{
  "positions": "alibi",
  "final_lr_fraction": 0.05,
  "steps": 13398,
  "dataset": "wikipedia_en"
}
Each number is 128 + 32 x the weight over the matrix's rms, rounded and kept within 0 to 255. Layers, rows and columns count from 0.

# layer 9 MLP up, 384x96, rms 0.21, rows 97-129, columns 0-95
[[ 94 124 143 182 141 133 101 120 102  99 134 120 130 128 142  78 122 171 148 190 153 145 142 139 149 155 142 119  96 135 162  98 155 118 157  97 124 119 102 203 147 152 135  96  83  99 169  68 142  71 158 132 123 115 125 107 110 138 167 160 146 154 132 160 135 156 167 116 126  88 131 109 154 169 151  94 166 100 101 159  95 105 126 100  96 114 122 144 160 139  66 174 140 135 128 185]
 [173 115  97 108 121 153 164 160 101 109 106 125  98 173  72 182 178 128 107 174  81 146 154 159 152 183 175 104 180 163 168 198 113 164 137 129 133  70 117 143 121 107 163 104 160 159 126  97 124 165 155 121 124  89  78 101 117  73 118 118 174 146  86 108 128 141 195  94 121 127 121 104 135 109 130 151 113  84 160 171 151  77 138 130 132 182 142 126 151  82 112 121 151 137 140 165]
 [138  92 158 149  67 169 108 157  85 139 106 107 115 127  88 145 145 144 112  88  98  95  77 144 123 135  90 147 132  87  92 127 139 201  95 107  99 140  91  96  90 116 150 141  83  83  83 187 147 175 184 107 113 164 122 132 129  85 166 106 129 120 171 109 124 156 144  81  65 108 149 102 137 145 124  89  98  96 152 138  97  80 111 108 139  70 136  94  87 147 139 149 109 126 130 161]
 [120  76  63 100 129 160 158 165 133 107 127 167 140 117 206  91 106 137 134 116  45 118 192 168 114 121 160 125 127 157 134 164 113 108 102 107 143 170  96 132 132 113 160 114 128 135 151 150 171  94 129 168  75 156 166  83 200 167  97 108 128 174  81 121 152 150 134  77 122 128  87 156 137 148 197 129 171  97 136 181 136 147 128 138 175 150 130 100 141 188 117 177 107 124 151 139]
 [131 113  62 187  95 119 140 158 132 154  76  69  97 149 150 103 156 140 143 106 116  84  58 127 124  86 114  92  97  96 142 107  93  62 114 123 103  85 179  81 140  82  98  82 161 112  89 158 124  88 118 137 156 143 100 106 119 141 111 124 148  63 134 169 169 136 178 169 163 146 155 103 123 161 102 130 160 176  99 177 134 135 106 143 104 108 151 125 164 154 146  69  93 123 136  91]
 [148 109 106 111  99  73 124 197 143 107 124 146 126 176 130 161 105 141 126 106 121 124 122 164 140 177 125 153 114 165 115 124 133 127 105 122 106 156 157  97 136  68 111  84 104  91 146 189  88 151 148 165 165  90 102 138 112 156 125 123 184 117 125 124  30  88 122 109  96 172 113 136  86 151 135 113 174 126 198 186 132  97 149 137 121 185 141 113 121  54 103  69 140 118 114 151]
 [188  68 143 101 111 191 124 168 107 167 144 146 118 106 125 156 100  80 149 143  95 132 135  87 118 171 123 101 136 154 140 112 108 131  82 168 128 141 119  99 190 136 108 155  96 140  96 130  64 193 153 123 107 165 123 167  93 146 119 165 168 174 102 105  88 149 150 115 139 119 160 155 112 157 146 172  85 123 122 122 142 151  95 192 162 129 125 130 104 133 156 118 105  82 111 149]
 [127 117 100  54 166 176 130 110 162 117 151 151 115 115  82 170 119 135 148 115 122 191  76 117 132 131 140 130 105 147  77  98 135 161 155 166 175 146 100 132  83 142 151  91 108 124 199 137 125  99 163 120 151  89 125 113 138 137  87 114 158 160 160 161 139 165 143  94 131  60 130  50 126 112 135 107 115 125 145 105 112 131 126 116 153 109 172 146 126 111 119 145 102 119 133 136]
 [ 69 199 122 132 155 132 105 148 121 165 115 153  82 186 100 127 134 136 170 117 136  95 112 141 128 126 137 160 164 158 142 149 101 118  36 164 157 129  69 148  90 115 141 105 101 157 127 172 127 163 140 153 145 144 143 184 150 177 144 116 134 156 146 117 122 171  99 144 110 125 172 101 153 127 171 136 129 106 163 152 111 138  84 117 143 104 143 116 135 164 148  86 133 117 172 101]
 [ 71 178  88 104  94 131 133 137 141 164 100 110 109 166 156  94 124  95 180  87 111 186  85 115 135 109 138 123 130  84 137 123  88 177 132 121 120 190  91 119 139 161 113  72  57 121 143 130  81  81 150  91 157 145 128 153 129 111 142 186  66 157 132 124 177 128 128 209 173 127 172  79 119 107 171 220 102  91 131  96  61 130  79 181 131 189 132  99 121 153 120 163 161 169 153 114]
 [135 129 122 175 125  97 134 172 165 121 121 185 147  65 146  88 116 136 114 122 138 102 127 116 132 120 121 104 178 115 139 157 129 103 152  92 122 189 102  86 100 159 135  60 131 161  82 119 114 158 125  80 129  98  86 174 102 148 181 136  76 104 165 133 169 140 124 106 129 151 150  88 116 104 179 110 107 165  84 127 192 136 135  79 132 126 143 152 175  68  91 150  81 158 134 105]
 [144  64 138 149 109 116  65 117 131 107 102  97 180 201 120 146 168  92 130 160 128  98  86 125  68  85 150 117  94 138 108 113  63 118 107 117  90 159  91 139 107 143  91 102 128 112  90  95 158 110 145 149 135 157 143 134  85 188 126 157 101 191 133 114 101  90 166 177 123  76 126 122 153 116 110 124  99 139 112 134 141 153 174 154 115  96 146 176 157  65 120 132 101 172 122 147]
 [134 132  89 125  79  33 127 130 169 150 152 173 170 114 131 165 117 141  72 173 164 157  72 142  91 119 123 106 140 159 137  30  78 151 123 155 100 164  52 104 114 138 107 202 108 157 115  90 147 151 115 105 143  87 129 148 139 134 124 126 163 138 112 117 127 132 159 191 173 180 133  88 165 159 133  74 175 120 144 131 129 132 142 156  60 116 126 111 132  95 119  88  73  63  72 124]
 [108 134 137 140 167 140 172 186 126 161 103 154 136 122 111 183 163 142  93 126 118 145 130 167 126 158 121 133 138 111 104 134  96  78 149 226 142 153 103 123 156 103 133 153 125 146 124 147 113 130 117  55 149 134 133  92 198  98 124 176 115 153 143 155 151 126  94 118  96 159 118  62 156 126 104 130 101  88 192 173  95 129  87 154 106 138 116 147 158 186  91  61 165 123 117 107]
 [106 126  87 142 136 120 110 102 122 123 119  78  78  98 106 112 145 150 168 130 135  78 122 184 136 119 120  74 182 140 111 136 143 143  81 123 169  86 103 133 137 136 138 124 123  46  67 108 139 175 127 147 102 158 143  97 171  95 211 158 121  88 129 131  67  65 110 153 126 130 104 182 186 159 137 100 128  92  85 143 123 103 166 170 138 120 110 117 118 119  60 119 154 111 165 149]
 [160 107 108 123  88 148 156 153 158 183 190  99 127 183 168 121 110  81 146 134 156  96 149  65 162 151 169  90 149 124  76 120 128 148 116  64 117 130 130 100 147 178 158  71  86 160 143 175 148 169  84 122 166 159 155 128 131 150 146  94 161 194 130 129 130 164  94 161 108  86 128 110 133 100 143 131 156 149  62  79 111 156 142 115 120 126 120 102 118 118 121  49 125 104 195  68]
 [155 113 112 118 154 149  91 102 139 208 155 177  63 138 115 160 155  97 108 192 181 172  72  73 133 136 110 126 135 123 123 161 151 118 173  99 107 212 110 123  71  28 129 163 104 106  96 152 197  90 153 161 192 162 115 157 174 110 181 162 156 127  89  91  79 112 140 111 115 143  77 102 146  90  96 137 169 107 134  96 127  81  98 155  47 157 158  92 130 148 111  70 128  92  89 142]
 [134 161 100 102  61  89 133 172  71 130 135 151 110 135 125 133 147 118 171 102 124 111  95 118 136 108 158 128 127 124  95 163 160 122 146 178 139  89  81 115 157 141  92 137 192 133 197  62 149 184 130 133 124 100 108 128 143 131 152 131 140 144 174 133 124 116 158 153 108  86 125  55  77 159 171  84 133 136 129 137 136 131 129 120 217 153 154 109 135 188 158 117 110 125 183 116]
 [116 162 126 193 152 202 116 144 111 215 138 154  78 179 158  98 146 139 133 157 118 145  83 126 123 155  74 115 131  67 149 146 135 149  98 145 102  89 202  72 137 139 116 133 168  99 127 148 125 120 162  92 112 149 142  86  99 146 144 177 117 142 173 131 144 109 156  99 109 112 151 172  45 118 160 141 175 110 126 112 162  83 160 108 126 145 131 122 154 131  98 110  72 152 154 119]
 [109 146  84 118 113 155 117 133  98 150 141  72 129  79 131 131 134  80 134 100 142 119 136  85  73 126 150  90 123  82 141 114 165  81 138  73 119  86 104 124 122 152 155  98 182  75 167 179  98 111  76  82 137 109 169 176 107 103 158 146 155  90 141 180 176 117 116 135 100 140 136 131 150 171 175  65  56 167 149 131 162 134 123 140 109  87 184 157 128 135 156 135 165 152 139 103]
 [157 120  92 204 107  62 141 158 119 105 149 189 152 203  93 169 151 104 190 117 108 153  93 134 104 113 150 137 137 183 116 118 113 167 116  94 175 121 160  73 115  82 138 156 126  92 128 150 125 141  96 187 152 170 129  92 133  93 134  95 139 141 118 175  33 122 132 149 143  98 124 116 151 148 139 127 104 108 164 167 235 142 107 191 184 121 130 106 139  78 103 106 108 117 140 128]
 [139 153 160 153 187 101 133 155 161 125 191 122 167 163 137 175  83 126 140 169  49 135 165 120 175 148 143 162 139 157 130 170 112 172 142 174 131 145 101 125  79  89 155 145 136 159 136 127 134 132  92 124 215 169 127 112 149 121 126  98 131  96 137 147 123 173 124 163 108 150 149 106 156 137 143 192 203 167 146 123 148  93 113 135 138 130 152  99 164 156 174 187 107 166 167  96]
 [156 113 146 103 128 123  95  87 129 170 128 124 116  94 149 107 157  83 183 161 169 181 100  94  81 126 209 107 136 100 130 152  85 124 103 169 187 146 106 131 110 198 156 137  51  92 107 104 140 144 173 134 119 159 115 133 157 112 138 153 108 155 111  83 108 167  79 126 129  83 159 151 150 149 128  86 163 153 104 151 118 136 128 198 125 129 119 126 135 123 126  64 159  93  73 109]
 [137 191 111 129 113 209  82 154 101  64  59 161 161 100 168  73 172 153  95 184 156 137 162 127 201 143 108 113 132 169 126 136 137 181 137 162 167 126 116 201 131 114 143 145 132 108 146 126 175 125 120 135 168  98 128 182 142 171 149 153 119 118  79 100 112  64 114 172 136 111 116  80 110 120 121 105 115 100 148 165 125 113 125 137 132 165 141  73 175 115  87 126 112 147 147  82]
 [134 140 161  58 149 100  76 108 148 172 107 104 134 134 158 129 151 170  74 173 120 153 127  92  79 140 160 142 180  90 117 178 100  70  48 123 135 142 190 148 179 145  62 187 111 107 148 133 146  66 132 185 167 170 190  98 114 167 139 135 164 130 172  90 131 156 115 129 111 137 103 126 125 104 127 141  70  78 152 129  89 148 115 147 117  73 158 134 193 148 103 165 122 126 125 192]
 [ 78  88 158 113 145 123 123 149 128  99 144 173 109 103 161 150  91  95  93 150 117 137 112 157 152 183 124 176 116 166 137 161  64 160 149 150 136 121 113 117  58 133 217  96 152 102 132 111 135 164 113 104 108 158 184 165 130 103 190 138 193 169 141 139 114 120 144 128 177  98 146 154 138 179 141 115 169 117  91 158  97  97 154 117 119 124 130 127 132 114 125  85 117 149 117 120]
 [134  61 138 125  76 183 185 142 139 157 135 133 137 152 105  75  97 107 121  80 109 139 198 129 145 111 174 119 110 192  67 202 117 143 127 100 135 118  83 128 173  79 133 163 163  92 133 127 125 102 142 124 184 131 146 100 106 121  61 175 134 160  83 141 123 110  75 153 144 102 190  89 186 128 102 150  96 153 150 168  94 146  88 179 173 126 146 106 156  96 130  81  91 135 130 163]
 [135 166 147 181 133 169  93 169 160 156  97  93 114 169 167 126  72 182  86 156  75 122 125 107 125 112 152 102 159 105  60  82  75 153 140 114 137  88 117 140 188 130 128  99 159 141 134 127  87 122 160 111 219 154  94 139 113 140  74 126 137 112 100 153 149  61 129  84 116 122 126 100 117 192 128 157 131 129 113 116 103 164 189 107 134 144 107  90 169 147 166  69  96 183 135  77]
 [197 121 121 149 127 167 133 130 181 162 164 108 115 179 100  91 116  80 143 136 136 136 143 188 127 139 194 219 151 108 112 123 140 157 159 129 133 157 148 198 123  72 129 159 100 147 148  69 121 111 167  67 167  84  65 148 119 120 166 122  72 178 122 136  93 169 199 138 115  66 124 132 159  88 150 139 187 164 161 125 125 154 101 167 108 137 139  66 132 185 165  96 121 117 126 135]
 [ 93  84  97  85 153 148  99 151 141 167 137  79 163  98  94 196 167 135 123 166 120  74 156 157  93 155  95 120 105 127  86 132 109 115 130 131 150 125 170 111  52 109 121 166  87 136 123 154 183 173 119 147 120 138 125 150 201 160 125 136 128 111 161 101 129 145 167 143 137  75 115  76  99 125 142 113 111 150 151 125  99 139 124 176  74 117 133 111 109 165  86 142 150 101  99 170]
 [109 102  94 155  89  91 150 136 161 134 138 116 202 110 112  83 110 123 118 132  81  70 137 144 142 177 108 146 153 148 110  98 122 128 100 108  80  62 127 142 184 138 151  68 132 192 141  70 141 149 190 162 131 123 183 144 179  99 146 157 127 118 152  74 134  85 143 171 195  86 168 125 125 114 137 145 185 105 133 153 147 126  95 165  52 159 120 159 143 133 130 157  95  94 100 116]
 [127 147 121 133  81 109 132  93 198  91 150 159  99  98 140 163 177  64 134 149 136 146 100  90 136  85  85 121 118 115 164 134 110 120  97 114 119 163 152  94 168  92 110 114 143 177 142  84 142  93 137 167 173 144 125 131 117 119 102 162 186 113  36 122  92 116 145 133 143 168 155  93 108 100 167 167 110 124  86 161  90 149 123 147 112 148 101  77 148 130 125 144 129 127 178  89]
 [144  97 194 111 179  85 163 106 173  88 128 112 107  96 145  65  86  34 162 138 144 122  91 116 243 190 169 115 205 128 164 186 109 163 130  91 153 148 154 130 176 165 111 147 128  62 134 133 104 193 104 137 150 122 100 150 144 145 162 155 122 131 103 185 144 111 125 126  83  82 168 164 123 116 168 120  87 125  90 192 167 146  88  94 102 100 132 170  70 152 125  87 128 128 144  88]]